config.yaml
num_hidden_layers: 8
hidden_size: 256
num_attention_heads: 4
num_key_value_heads: 4
head_dim: 64
intermediate_size: 1024
vocab_size: 1024
hidden_act: "swiglu"
norm: "rmsnorm"
norm_place: "pre"
norm_eps: 1e-06
positions: "rope"
rope_theta: 500000.0
rope_fraction: 1.0
qk_norm: false
attn_scale: 0.125
bias: "none"
tie_word_embeddings: false
parallel_block: false
init: "normal"
init_std_qkv: 0.0618
init_std_o: 0.0
init_std_up: 0.0618
init_std_down: 0.0
optimizer: "soap_variant"
learning_rate: 0.005
beta1: 0.95
beta2: 0.99
weight_decay: 0.16
lr_head: 0.00954
max_grad_norm: 1.0
warmup_steps: 200
schedule: "wsd"
decay_fraction: 1.0
decay_shape: "linear"
final_lr_fraction: 0.0
batch_tokens: 131072
max_seq_len: 512
doc_mask: true
train_tokens: 348900000
max_steps: 2662
dataset: "wikipedia_en"
Each number is 200 + 30 x the weight over the matrix's rms, rounded and kept within 0 to 999. Layers, rows and columns count from 0.

# layer 5 attention key, 256x256, rms 0.0915, rows 54-63, columns 0-127
156,177,192,200,202,162,157,175,223,192,201,177,209,213,234,189,215,201,203,192,237,190,227,216,222,169,241,227,187,204,205,192,191,208,158,219,214,179,192,241,228,157,159,191,239,168,180,179,235,219,157,187,211,175,154,232,238,261,217,200,162,182,148,179,205,211,195,202,176,213,194,191,194,158,220,186,225,179,234,190,213,201,221,189,233,192,216,203,186,231,208,187,199,158,182,197,158,170,191,187,193,217,154,153,180,186,191,201,211,171,182,195,189,222,192,196,199,245,217,202,210,219,216,225,165,193,182,234
203,178,183,169,196,219,180,183,221,198,222,183,166,163,226,228,167,177,209,207,226,235,203,215,197,211,179,208,201,192,213,238,200,212,208,196,191,197,206,183,196,223,159,272,188,200,182,186,186,172,203,231,193,206,221,168,206,226,188,183,172,200,184,217,206,216,196,188,195,188,235,189,172,220,213,214,213,207,184,216,197,198,187,212,203,226,197,183,167,212,231,186,174,246,198,192,200,221,195,215,233,200,220,200,205,222,151,223,232,186,190,235,236,180,233,230,232,216,139,173,191,207,187,201,218,192,206,162
234,186,202,231,166,221,173,199,167,183,205,193,169,192,188,199,195,193,202,180,222,170,195,178,181,222,220,191,186,212,181,186,150,217,193,193,222,173,216,180,183,200,168,216,249,194,229,197,213,212,236,201,155,205,204,193,162,201,176,169,165,189,182,232,182,215,208,202,199,209,175,220,196,187,201,188,221,171,206,155,214,216,230,197,187,198,176,181,224,179,220,201,203,226,196,188,171,197,233,212,193,202,195,202,223,225,196,210,234,226,246,222,187,201,254,200,211,199,202,174,179,182,217,238,197,210,231,236
214,221,193,196,185,203,216,227,188,155,213,206,195,214,232,235,213,212,186,218,159,202,229,195,197,208,185,191,197,232,176,238,178,187,196,215,146,202,218,220,255,194,172,197,169,176,179,178,174,202,165,202,230,252,173,218,175,243,166,197,171,201,165,205,176,181,184,186,214,204,193,175,225,188,179,206,156,196,211,186,189,177,192,188,173,198,211,213,241,201,228,235,202,215,152,217,199,229,176,169,186,193,227,196,160,195,206,150,236,221,193,225,156,208,209,207,242,171,187,193,206,188,251,219,214,199,161,201
204,216,195,181,191,190,160,228,236,209,199,171,226,225,165,216,212,208,202,174,199,250,180,204,231,152,198,200,184,228,191,222,235,215,203,205,161,212,215,192,147,204,187,222,207,218,246,201,225,182,174,190,193,161,195,242,209,187,134,183,176,197,209,218,192,168,193,213,177,221,226,211,167,188,224,260,216,200,171,199,184,196,238,176,213,206,186,147,192,215,207,183,234,168,180,193,191,222,189,204,197,239,211,194,211,188,195,211,218,223,222,174,190,207,243,195,170,210,255,204,239,196,170,189,194,230,192,238
208,211,209,191,217,187,179,188,191,227,194,190,234,190,245,215,228,206,202,195,204,224,246,204,165,242,243,220,217,210,200,196,219,204,204,207,221,186,204,234,158,200,201,220,200,180,178,190,226,208,194,187,150,232,184,208,197,231,205,189,187,190,184,205,215,221,254,151,195,201,212,222,194,190,160,237,203,187,210,222,207,201,179,227,172,182,214,195,252,189,186,178,199,201,209,193,235,161,181,198,245,184,200,150,218,208,197,193,204,199,162,212,217,213,214,199,191,248,205,193,175,183,201,200,154,201,207,228
191,189,195,200,245,206,188,199,203,205,215,214,255,203,232,170,253,253,231,207,224,202,203,199,212,218,199,200,228,215,259,233,221,208,199,191,226,225,219,203,216,193,205,211,206,189,178,164,173,247,153,218,208,197,205,188,197,193,243,158,193,173,208,149,234,182,203,175,174,192,183,236,194,185,205,204,168,228,233,201,174,224,200,215,176,206,210,191,191,227,209,214,225,235,171,198,193,202,194,173,207,167,193,185,206,197,222,234,160,203,199,204,167,203,168,185,155,189,198,185,234,237,207,176,194,207,170,221
214,211,219,267,157,213,168,182,232,199,229,205,167,207,194,174,225,226,202,203,222,220,148,241,222,209,223,214,235,202,203,198,151,177,235,222,244,195,193,174,176,213,199,196,192,168,245,215,182,243,176,192,211,228,219,233,205,201,197,227,194,230,230,186,178,181,186,227,181,195,210,190,181,196,156,192,199,209,191,225,196,184,192,179,226,239,156,204,186,231,194,181,198,216,213,256,211,204,199,218,187,204,183,219,202,230,207,201,244,206,197,205,167,206,231,177,215,222,227,179,163,194,200,164,238,196,212,184
221,243,197,220,197,237,202,231,175,173,192,196,198,243,218,216,205,209,154,201,203,246,178,193,223,203,179,242,217,198,224,213,156,168,196,211,196,194,199,220,201,165,238,242,180,221,173,190,208,197,210,172,165,207,189,175,169,179,168,176,167,187,169,200,217,213,217,229,209,209,221,226,241,175,218,189,222,210,202,194,207,189,152,202,191,192,218,184,192,190,207,203,172,220,220,199,181,205,203,223,190,209,197,222,201,163,200,179,235,188,193,217,207,208,180,177,188,231,185,166,237,236,173,210,195,234,195,221
227,237,171,199,167,224,157,242,192,180,171,141,159,224,179,220,208,207,207,189,228,186,177,220,186,168,185,229,205,231,228,181,186,235,170,231,176,235,192,169,197,180,190,190,227,220,228,174,207,215,201,191,236,164,159,204,174,194,194,210,164,152,217,187,275,149,185,203,212,198,229,200,182,232,196,173,205,183,269,201,234,230,175,186,165,195,164,213,203,223,172,176,168,191,173,211,239,199,206,223,204,217,201,214,177,224,182,154,192,186,194,184,206,208,178,239,186,213,202,211,225,183,232,247,218,181,241,185
# layer 5 attention query, 256x256, rms 0.0889, rows 55-63, columns 0-127
178,183,175,174,223,180,206,155,165,216,223,209,158,184,180,193,216,195,162,207,176,216,185,179,184,166,218,184,198,257,191,177,232,163,159,237,175,161,211,189,256,250,234,208,242,197,215,235,183,206,191,199,176,234,184,228,215,207,243,176,201,180,209,224,228,221,233,179,183,187,181,180,229,188,208,199,205,188,211,180,159,214,249,148,215,178,229,204,232,212,179,198,219,197,182,195,200,238,189,166,168,210,209,192,183,171,223,231,168,228,229,183,202,196,186,217,195,197,166,167,186,155,227,194,180,162,181,213
215,192,219,166,198,188,151,183,207,196,186,175,230,217,198,234,200,183,169,187,224,162,201,147,208,234,182,231,198,198,210,202,232,225,209,206,199,212,178,206,197,235,182,181,161,230,202,219,229,143,153,194,219,208,223,199,228,198,193,195,225,247,234,192,210,205,182,182,173,172,251,210,208,191,203,148,201,242,210,204,157,244,224,207,165,193,151,174,178,207,200,188,204,213,195,179,183,203,150,222,208,217,165,210,220,211,209,198,154,210,212,229,188,216,188,196,195,197,175,220,207,201,177,197,170,208,182,190
225,187,171,197,184,160,198,193,179,226,217,210,199,194,189,166,203,235,196,178,216,180,174,164,205,198,207,205,202,225,183,194,208,197,178,179,220,256,225,205,192,237,200,150,165,166,217,216,169,214,162,201,196,192,193,214,192,208,227,194,207,185,253,230,186,205,229,199,228,143,198,202,217,217,221,188,238,253,193,185,227,177,181,192,210,210,176,196,197,184,194,188,233,185,232,190,214,180,169,216,206,231,157,231,196,194,186,235,176,226,162,216,223,192,162,149,190,220,210,196,231,186,218,250,191,213,177,212
195,231,156,185,183,236,187,226,190,179,197,213,205,212,186,151,198,217,205,198,214,215,214,173,225,225,157,190,170,213,179,218,147,211,216,207,193,186,166,185,183,192,214,169,190,214,179,196,212,179,160,223,186,224,163,158,207,190,174,220,192,178,258,187,234,212,202,148,186,221,198,190,199,184,164,180,221,188,210,208,180,179,166,177,209,198,183,231,237,208,175,204,196,237,194,188,159,176,199,216,194,179,195,207,199,176,197,214,231,200,188,206,216,175,181,176,208,190,179,194,175,172,164,214,202,192,227,195
215,200,232,212,175,232,206,188,205,148,175,201,182,205,195,195,196,197,199,217,179,146,221,178,193,217,212,251,199,206,208,184,212,222,197,223,167,189,218,166,234,195,228,178,182,167,196,193,204,217,227,197,193,176,209,183,194,178,192,264,225,253,217,231,245,203,159,222,165,244,208,203,227,174,222,203,172,221,185,206,248,210,199,213,215,200,193,196,151,187,215,191,202,167,186,208,172,212,175,198,214,175,184,232,224,211,216,156,201,188,229,207,186,206,174,193,192,152,213,235,151,209,174,188,174,205,231,234
191,214,208,168,209,243,202,214,197,183,197,207,172,231,170,191,165,223,178,180,163,195,218,182,200,206,189,235,179,207,206,187,206,195,253,201,215,222,236,222,228,219,197,172,206,215,212,213,205,187,199,188,156,168,170,223,227,175,213,167,220,165,221,212,158,163,251,194,217,192,211,199,233,189,195,222,157,199,191,263,238,155,210,233,175,187,208,186,191,221,171,166,192,173,174,183,179,227,220,226,218,191,186,162,186,186,203,216,196,193,215,171,185,220,195,208,197,224,214,215,192,228,217,168,174,214,206,216
215,191,159,157,202,181,263,191,225,226,216,181,212,217,201,179,175,213,175,215,181,189,221,184,171,177,228,168,201,194,229,156,155,186,192,230,193,186,188,193,230,224,194,146,218,203,208,194,226,224,224,229,220,175,182,181,209,164,196,218,219,214,213,210,169,179,237,175,183,171,141,173,217,216,165,208,201,167,170,200,190,220,201,238,193,159,189,226,151,150,147,136,178,182,168,193,178,261,199,202,217,184,235,191,164,226,214,165,235,190,175,222,191,206,149,216,204,241,143,187,162,174,250,218,197,210,220,136
202,209,219,202,183,218,180,242,194,212,217,217,186,193,201,198,205,213,210,181,196,175,165,206,236,206,238,159,217,199,200,153,222,197,208,161,206,150,207,200,186,175,181,180,218,192,199,187,208,180,170,173,211,230,235,193,177,221,252,211,231,186,240,206,193,164,212,190,213,189,219,192,200,183,166,252,157,258,199,198,242,195,178,236,224,199,243,215,195,222,193,197,195,215,164,150,201,215,203,191,206,195,197,224,217,239,222,178,128,232,209,196,218,190,219,236,131,190,194,203,165,203,237,170,231,243,219,184
138,208,231,197,217,175,236,200,215,190,242,191,214,216,162,190,191,217,179,204,202,206,228,196,206,192,196,146,199,165,211,182,188,191,168,187,265,214,183,256,216,199,202,233,150,164,185,261,171,212,201,242,186,228,220,186,206,220,256,204,217,216,185,211,198,227,214,174,213,255,162,202,190,201,235,201,190,216,208,204,173,192,235,190,160,206,183,216,175,225,218,207,197,188,187,194,193,203,191,182,211,187,226,206,206,225,215,212,232,203,217,197,180,221,217,151,185,181,213,222,175,228,181,173,250,193,166,192
# layer 5 attention value, 256x256, rms 0.107, rows 0-17, columns 0-127
257,215,166,191,197,209,178,136,193,208,225,170,191,154,206,225,154,159,212,234,231,180,144,198,183,203,178,207,182,137,190,213,165,180,187,222,219,185,143,254,158,258,192,294,237,234,204,231,158,257,187,143,187,180,220,216,200,231,195,187,141,263,203,211,207,217,167,218,228,140,195,159,127,203,124,205,219,208,191,200,248,173,215,241,209,168,219,210,229,190,223,252,145,115,171,161,169,183,204,256,196,264,168,150,217,240,160,202,194,120,159,177,197,175,260,219,118,226,212,213,209,224,251,185,154,162,193,242
159,229,186,286,204,247,200,145,190,204,163,200,220,179,192,242,169,211,211,224,169,180,212,223,223,159,127,256,185,195,182,190,225,213,146,215,199,227,227,220,149,201,239,225,257,170,240,258,154,192,208,208,189,178,185,217,206,178,167,227,150,136,191,170,221,169,178,145,199,207,195,177,170,210,199,197,183,213,253,157,199,152,208,224,181,222,233,194,277,202,137,149,220,229,242,223,166,299,182,187,165,188,218,178,210,208,235,248,166,184,252,154,187,191,242,230,173,212,226,177,289,166,195,211,208,186,175,180
141,230,178,244,157,156,234,166,233,158,238,203,204,192,253,189,243,216,156,209,181,189,188,193,189,206,147,246,261,257,216,210,190,217,153,237,176,165,209,149,231,165,213,235,149,177,237,238,166,188,249,182,202,207,313,191,230,236,161,213,218,180,210,164,187,260,203,188,250,206,220,161,236,212,204,186,238,193,195,157,192,209,201,205,212,169,226,161,171,100,234,164,132,208,199,192,174,225,200,166,204,183,156,190,192,186,229,232,177,191,204,169,227,243,185,209,254,200,187,182,162,157,160,188,173,208,215,206
174,183,167,227,216,210,169,163,118,184,186,213,188,191,167,205,207,226,194,212,184,202,156,208,222,194,200,114,142,259,200,237,197,216,257,226,224,247,206,176,209,184,170,251,237,214,158,210,259,216,155,168,169,224,173,260,207,161,243,122,188,223,195,219,215,253,197,211,183,183,189,141,211,196,236,235,191,251,230,186,214,170,199,263,155,260,236,181,247,186,243,206,227,135,206,231,192,163,242,204,192,240,170,174,203,172,219,146,243,193,243,223,199,224,211,218,227,204,175,147,178,172,187,256,253,201,248,207
141,262,221,198,160,144,167,205,196,204,198,198,219,230,219,161,196,169,190,203,222,217,203,164,174,228,157,211,221,232,221,161,193,230,200,222,204,148,217,131,231,228,246,198,210,235,204,201,226,249,228,225,234,161,142,269,225,194,220,155,201,213,206,218,214,213,209,138,236,225,217,160,188,208,188,225,233,252,191,201,169,195,202,185,163,212,205,175,201,153,223,225,167,227,236,167,210,197,170,171,145,257,219,254,222,225,163,164,128,217,224,152,168,209,199,212,221,210,230,103,277,191,226,221,178,220,182,141
166,200,169,212,297,244,186,149,158,227,206,205,134,220,140,174,209,212,203,162,263,137,180,145,191,184,213,204,225,234,157,254,220,205,197,198,186,162,170,208,199,201,190,169,198,212,289,157,155,183,195,193,166,216,249,150,187,241,204,233,180,196,209,198,152,197,179,201,232,241,209,197,182,208,172,228,198,195,190,217,230,200,211,174,184,261,250,196,253,217,198,198,202,201,155,215,186,168,111,223,175,117,252,178,159,186,183,126,200,206,185,130,233,177,232,180,218,198,183,141,227,178,294,154,162,110,140,193
189,218,236,244,208,195,189,238,203,232,277,205,242,239,214,240,142,201,200,216,230,181,168,138,165,278,183,207,162,215,232,206,153,229,152,209,193,137,204,238,191,155,180,251,216,235,231,141,148,187,267,203,256,202,145,204,235,211,269,160,243,208,272,227,222,148,206,189,208,177,172,209,183,100,201,195,198,211,193,210,224,233,201,152,140,159,203,207,301,229,233,210,212,275,235,208,221,172,202,214,168,197,214,220,206,163,215,223,201,255,233,170,233,201,165,185,204,180,212,193,211,197,156,262,165,143,199,228
209,148,156,189,185,126,128,208,134,240,246,236,220,250,224,228,175,202,174,167,173,222,149,214,147,207,186,165,162,201,268,201,146,227,192,251,172,245,199,188,236,234,234,229,194,227,159,191,202,207,211,187,282,171,172,147,211,214,178,198,235,155,244,154,186,216,179,171,222,221,188,203,251,273,161,229,191,161,186,282,196,207,131,220,164,178,183,227,201,226,238,225,215,180,151,148,177,231,189,138,257,215,178,248,194,162,127,251,207,224,234,174,258,157,162,220,195,200,167,215,199,170,263,200,200,234,242,215
238,159,214,214,248,198,171,183,264,175,206,181,158,212,225,176,191,163,172,246,206,192,191,170,180,144,187,220,225,201,294,251,183,157,213,230,206,203,190,186,151,283,172,201,136,180,227,213,236,149,212,172,230,216,181,193,170,229,177,186,242,262,186,220,219,150,195,184,262,180,164,164,238,185,155,187,218,200,219,246,205,119,159,228,206,192,157,226,216,186,202,152,244,204,191,206,213,184,174,135,230,159,258,195,168,202,188,168,213,220,226,177,215,205,249,124,180,198,209,207,202,175,246,175,220,217,230,175
160,197,202,156,227,228,222,173,204,154,223,172,199,223,149,203,217,130,167,178,155,185,176,223,265,206,187,236,215,228,189,170,206,277,171,179,198,193,171,195,222,209,221,192,246,241,174,200,184,172,184,145,178,216,158,174,204,229,99,219,141,241,221,259,229,213,257,134,257,243,181,185,242,243,241,249,211,264,248,228,203,223,171,227,177,158,165,271,177,190,239,204,193,227,227,224,223,229,234,239,211,206,210,168,198,206,164,206,195,190,195,183,196,209,174,198,255,168,208,166,155,241,164,113,219,192,110,197
190,105,259,166,226,234,256,229,213,196,197,158,204,240,196,244,219,110,169,179,222,165,124,194,281,181,196,230,157,231,215,183,208,197,171,216,151,177,170,228,252,202,134,177,206,174,204,212,167,196,157,136,216,264,227,277,177,238,183,234,223,197,163,177,157,135,134,235,175,233,151,166,202,172,234,205,208,255,221,238,150,162,188,218,192,220,252,228,224,244,204,229,197,195,175,227,211,211,229,205,224,213,192,182,209,184,224,271,223,115,192,216,197,194,207,234,228,197,249,168,194,232,269,167,190,176,143,266
194,224,223,222,199,165,190,203,226,249,184,169,199,145,231,231,145,190,161,225,214,180,224,230,178,162,236,160,237,196,276,194,200,212,205,153,162,158,179,203,279,177,205,219,214,205,145,225,191,215,159,214,192,190,168,215,274,214,145,167,183,196,288,197,144,180,158,193,165,209,202,192,121,116,228,154,185,164,206,211,196,158,176,260,175,199,189,191,207,185,150,206,147,284,174,190,191,257,228,203,184,147,224,239,207,204,227,204,174,222,190,140,164,214,214,184,227,232,205,184,197,239,222,229,195,173,191,232
173,220,204,233,192,183,165,197,268,284,159,263,164,187,213,189,240,204,240,258,213,225,208,143,143,186,227,176,170,202,170,141,176,246,240,169,198,233,205,212,161,191,196,240,177,142,179,184,258,221,216,165,246,242,173,266,251,130,203,199,198,171,184,218,167,232,251,197,204,171,193,186,220,165,206,176,177,183,192,183,246,283,184,193,262,232,242,189,252,197,219,183,173,176,262,164,193,191,204,254,173,172,205,237,139,206,197,221,230,196,209,179,214,211,183,211,179,195,205,160,157,187,178,166,138,235,126,250
158,121,178,109,255,252,175,214,196,254,168,268,247,172,126,226,246,164,202,284,135,227,231,118,160,231,278,211,163,184,224,185,209,127,144,191,202,161,216,225,216,263,170,153,170,228,135,185,135,219,220,198,205,199,198,145,252,217,176,158,215,170,247,211,266,222,220,198,238,226,170,265,250,237,245,212,222,191,235,218,95,206,138,197,211,179,291,199,205,208,167,162,212,220,180,178,237,165,212,223,195,259,180,233,199,206,219,219,269,135,174,200,174,245,237,169,287,180,186,137,202,243,168,200,163,221,173,219
275,164,161,182,168,168,216,130,222,205,212,163,226,232,207,153,212,226,130,208,176,208,231,225,214,255,217,200,251,199,206,181,248,199,241,222,197,197,205,211,158,119,156,183,238,197,192,178,224,143,248,206,154,184,217,196,241,165,164,216,232,236,229,217,278,235,132,266,233,252,177,176,204,217,199,183,154,180,197,229,202,210,147,217,229,218,218,225,175,276,222,170,194,221,216,218,157,253,236,195,143,164,269,200,225,177,170,229,251,171,276,140,200,175,161,207,208,202,213,182,235,215,176,214,216,172,196,208
133,208,178,157,214,170,234,197,261,265,165,227,181,211,230,206,216,167,181,200,284,235,176,222,209,241,160,114,170,211,184,176,270,182,127,215,171,253,142,235,187,198,281,197,240,201,212,266,207,232,183,198,174,236,162,212,292,154,248,201,229,223,151,187,170,242,202,235,225,191,158,226,224,189,152,167,146,196,195,245,156,260,236,170,253,209,158,181,137,207,178,200,213,221,280,272,162,176,160,193,188,217,229,134,224,240,223,201,224,242,142,197,224,233,229,212,234,201,205,235,166,181,213,157,211,195,187,158
140,231,218,192,195,172,174,147,211,241,137,226,221,206,194,211,195,190,231,182,135,150,234,224,170,203,138,229,268,187,250,249,214,189,216,207,126,254,252,214,156,208,213,220,203,249,224,175,215,205,184,199,234,171,179,231,276,206,208,209,183,267,198,171,182,267,172,184,224,147,231,204,89,129,220,211,214,156,258,171,182,208,185,177,230,254,195,185,194,194,220,188,244,162,231,190,239,287,272,212,200,162,165,207,148,184,185,218,203,220,170,168,242,185,254,172,236,189,213,275,179,244,176,176,304,188,172,218
210,256,216,182,185,186,154,176,105,216,221,174,180,205,216,194,186,247,177,113,201,225,218,187,230,150,145,106,248,180,210,201,238,249,255,241,166,209,135,226,229,214,192,242,230,207,163,235,208,235,223,238,165,161,227,222,221,94,183,248,157,171,215,161,149,207,156,137,168,237,222,176,237,152,229,223,267,201,260,136,187,196,222,202,197,262,191,203,197,172,217,184,238,105,193,195,240,234,207,226,257,171,261,246,165,152,256,222,185,229,141,188,215,199,203,182,215,224,199,214,251,148,169,183,257,202,263,208
# layer 5 attention output (transposed), 256x256, rms 0.0847, rows 0-17, columns 0-127
211,227,125,288,235,138,135,195,215,200,220,188,171,231,217,193,196,258,251,179,253,191,239,202,183,187,274,190,160,173,224,175,182,166,195,214,174,216,120,219,230,174,183,170,277,252,214,178,239,269,178,195,181,159,163,174,127,147,179,222,215,197,204,238,183,200,153,205,196,188,165,146,168,236,192,195,151,166,210,186,193,117,196,207,228,163,269,174,249,291,226,190,232,224,192,122,164,141,160,129,187,238,208,166,253,209,239,187,196,175,141,237,207,220,298,195,232,226,204,212,205,196,212,212,155,202,235,148
233,141,195,250,153,147,146,150,191,208,149,197,231,191,195,181,238,168,199,166,234,221,203,210,195,206,207,205,172,147,232,186,206,186,233,199,211,254,259,168,167,138,239,257,169,227,202,292,170,270,204,235,186,226,221,219,249,220,184,251,232,248,239,252,208,212,245,219,160,238,185,202,232,207,191,170,177,172,178,194,168,181,162,169,161,163,208,280,193,165,191,119,145,254,208,212,206,257,173,195,177,259,185,229,231,235,136,230,173,245,213,203,177,252,127,219,201,201,289,211,267,150,202,219,214,165,260,172
191,233,209,233,180,161,206,226,200,189,106,182,187,235,217,156,198,186,220,215,244,222,230,198,234,168,205,229,199,223,226,225,268,179,194,230,218,230,198,162,157,193,186,228,113,233,151,282,227,212,242,226,209,145,218,272,170,263,208,162,149,233,223,171,198,90,236,199,194,188,124,187,202,223,164,167,178,235,192,188,199,244,259,208,200,203,183,172,158,137,189,116,219,167,255,229,200,197,217,176,191,168,231,232,229,229,235,218,245,215,142,167,157,176,217,159,161,217,176,199,255,247,179,219,169,262,178,205
176,265,168,214,171,201,173,135,227,156,217,233,195,225,170,127,174,186,169,241,189,226,150,136,224,216,208,201,227,217,197,232,190,262,161,208,239,217,146,206,143,206,324,171,142,219,204,257,109,152,150,207,254,214,237,234,214,139,191,192,198,243,209,203,262,231,203,180,205,212,192,228,231,199,191,190,132,273,175,188,240,218,186,178,186,212,159,222,272,252,193,222,222,225,173,192,191,162,284,196,218,197,221,242,170,170,185,159,137,197,278,233,179,217,189,171,199,208,179,215,223,223,156,260,244,165,216,280
200,186,208,241,188,141,178,194,227,228,224,187,305,285,180,187,182,157,212,198,224,158,220,267,242,188,113,212,178,267,143,170,165,229,219,258,172,187,215,210,187,181,266,240,171,161,192,173,213,269,199,243,233,149,265,263,173,218,178,199,234,239,213,191,190,144,203,191,198,217,230,224,243,239,203,156,227,175,224,213,216,226,191,246,195,208,143,219,167,270,169,195,200,220,230,197,217,206,200,225,126,197,218,218,269,218,164,188,209,196,197,174,194,211,190,171,185,156,211,209,265,217,200,209,226,216,205,178
182,185,248,248,157,218,160,177,186,244,167,235,103,204,175,153,189,223,110,231,242,293,218,191,155,163,174,154,238,197,211,161,214,164,156,259,217,202,205,206,265,140,198,168,178,225,233,234,140,223,185,200,158,182,172,170,199,228,242,233,179,152,177,177,204,227,308,190,300,256,253,200,219,221,175,231,150,168,151,175,146,179,277,172,195,231,214,212,119,235,178,196,142,212,160,187,149,177,158,217,196,214,195,171,161,164,215,169,220,204,144,163,188,250,210,158,182,150,255,204,156,237,236,177,241,210,99,186
177,177,167,194,120,250,182,207,177,208,186,142,223,181,242,223,180,228,262,291,245,185,218,234,157,248,192,178,265,215,190,216,234,239,249,188,161,244,268,160,253,178,184,226,298,187,142,163,198,216,195,249,207,242,263,244,250,208,198,190,207,159,229,232,163,185,206,123,204,212,300,177,201,253,151,255,180,151,237,198,210,176,193,201,139,186,166,122,246,219,168,228,172,220,184,246,200,207,237,181,259,148,218,235,216,197,211,243,230,210,217,149,160,217,174,207,216,166,169,186,147,191,163,148,233,210,191,222
207,208,210,170,202,206,191,209,200,238,236,147,170,228,204,174,179,200,155,145,225,196,210,217,199,160,233,155,262,232,204,164,171,256,199,210,182,153,172,139,210,196,223,233,240,163,192,142,145,219,228,230,215,176,193,205,191,207,189,137,214,214,196,185,131,202,199,191,210,156,188,179,191,256,183,174,186,186,182,185,139,230,164,251,191,209,211,184,230,209,139,125,141,197,173,150,216,255,172,134,201,188,207,291,232,160,144,256,188,170,206,250,201,135,178,246,223,236,137,230,225,188,181,196,98,232,185,173
255,202,142,232,206,154,306,239,171,172,164,198,221,167,124,269,172,176,208,223,190,170,185,239,150,137,220,152,164,209,235,232,230,207,176,207,170,94,132,132,164,219,224,67,181,146,232,198,169,233,229,211,180,161,202,235,207,207,196,238,174,189,169,174,157,225,234,180,197,142,152,210,127,222,225,193,239,195,194,160,237,69,205,189,208,132,170,162,205,211,69,153,243,219,291,192,113,188,174,122,192,136,221,196,120,180,160,169,206,193,184,165,161,236,155,128,196,248,244,201,207,194,168,223,152,240,186,269
169,215,150,213,241,179,225,251,201,147,126,227,172,198,208,233,178,104,209,192,197,197,222,190,182,236,179,270,170,149,134,182,179,210,156,211,182,207,182,187,231,189,208,292,185,217,201,157,228,222,205,197,192,206,270,168,188,230,192,188,211,287,135,220,272,211,213,242,208,263,187,250,191,255,269,198,205,212,251,198,249,159,191,169,192,160,204,189,177,152,169,144,178,187,233,223,182,171,228,161,245,199,143,223,190,184,262,175,147,205,235,216,197,189,202,204,183,141,218,197,183,129,222,222,218,244,152,162
201,230,187,221,191,260,221,140,222,146,184,185,148,162,266,206,192,118,173,208,292,214,166,202,183,210,211,266,174,207,183,210,202,187,200,185,164,123,163,220,177,176,256,184,179,229,210,207,169,178,203,181,203,241,201,253,210,200,189,233,170,109,173,182,188,236,201,264,146,205,242,201,180,175,187,183,198,191,148,199,179,151,234,226,195,160,170,183,191,163,163,167,215,196,179,211,173,195,168,248,229,215,116,187,143,205,212,165,165,204,284,246,122,205,169,249,206,208,186,191,215,221,187,207,225,237,202,198
225,175,207,217,163,236,218,228,221,180,228,163,255,231,185,174,173,183,159,225,180,207,196,251,240,230,206,230,199,170,171,222,189,218,178,176,202,152,238,234,243,119,216,246,191,146,193,199,208,173,192,243,230,183,213,284,140,181,158,185,205,182,207,287,208,177,243,92,117,158,223,171,108,243,154,221,150,176,189,175,195,160,207,169,248,244,200,132,169,132,176,204,176,160,168,204,205,173,171,194,261,243,146,199,199,252,219,178,209,250,287,210,179,117,166,152,239,200,243,224,200,232,175,200,159,217,183,206
231,223,194,233,223,263,193,140,162,226,194,180,258,154,180,182,288,165,230,210,229,198,239,209,204,222,198,145,217,176,153,183,300,169,239,264,222,122,242,183,174,221,187,225,183,283,182,123,234,204,227,217,224,90,211,262,203,183,233,183,169,204,176,186,179,202,156,142,203,199,163,225,231,145,260,187,221,147,189,204,129,225,178,227,181,191,187,290,190,179,218,282,153,190,223,152,196,91,188,184,258,149,186,226,274,217,214,209,165,210,292,233,236,239,177,194,193,249,202,213,186,228,189,171,172,193,195,202
255,205,199,155,186,179,184,223,204,150,150,179,213,163,110,213,261,102,197,218,240,266,207,196,117,206,206,184,204,187,172,190,163,273,171,177,185,174,160,151,144,133,219,155,192,205,178,161,246,207,236,221,198,182,201,163,249,169,155,186,222,210,164,200,155,174,186,142,156,179,71,122,294,269,208,257,239,204,103,211,193,266,212,227,198,159,245,208,159,251,174,188,156,157,175,193,226,190,266,293,181,252,260,125,174,240,217,145,216,152,217,195,212,209,231,216,155,198,160,217,173,118,171,182,214,226,259,217
197,193,246,192,144,216,180,174,164,192,118,211,157,237,176,247,154,155,249,151,202,200,251,174,217,270,238,240,221,219,151,209,199,249,154,252,127,179,157,138,212,190,139,131,186,174,185,280,135,139,247,156,207,231,222,232,212,188,190,207,196,194,142,147,269,173,193,154,196,177,246,221,267,224,210,163,253,197,195,194,178,195,231,181,218,168,223,185,216,184,220,139,231,272,158,246,164,177,178,149,251,193,186,239,229,180,229,234,211,242,324,172,214,154,216,130,163,186,158,219,250,190,174,186,248,198,170,198
187,172,202,175,150,187,154,178,222,251,222,214,153,278,257,179,245,190,199,162,168,182,190,200,276,216,165,180,197,220,206,182,159,239,199,191,197,244,122,215,244,209,229,193,187,216,315,205,176,268,264,211,178,207,223,180,110,180,233,165,216,192,228,167,189,176,146,204,177,238,188,223,208,196,206,224,215,286,158,228,230,222,216,157,224,212,153,178,198,225,233,220,203,175,249,203,208,174,210,184,177,212,162,177,144,200,205,214,156,215,207,249,226,222,232,173,178,233,187,203,212,238,221,176,146,163,206,244
195,210,222,178,206,213,146,187,183,193,133,200,220,224,230,209,167,145,251,193,239,132,175,225,214,207,282,214,135,184,236,232,155,214,197,208,185,211,196,151,246,206,195,213,185,246,246,173,196,247,208,151,194,174,171,211,177,169,209,229,200,202,182,202,194,278,205,129,150,203,221,200,191,234,170,203,251,204,237,154,189,239,201,150,222,196,224,197,188,237,232,107,223,183,212,160,195,220,255,244,242,191,192,242,177,178,246,174,218,253,327,254,153,254,220,204,239,221,266,208,132,232,201,197,164,215,199,187
181,209,195,202,208,221,178,149,141,147,198,158,172,172,180,198,139,197,202,187,142,235,148,245,148,148,168,163,123,192,224,250,262,224,189,186,244,207,142,165,207,170,187,250,165,248,221,281,125,167,216,191,139,162,272,203,207,227,178,172,172,217,248,234,213,220,231,188,103,190,248,226,212,180,137,142,164,229,231,264,234,157,216,176,242,283,251,143,238,179,243,89,219,169,214,145,253,224,129,241,205,214,211,251,216,169,197,229,223,224,199,170,207,222,186,199,165,223,218,176,254,161,150,163,205,251,250,198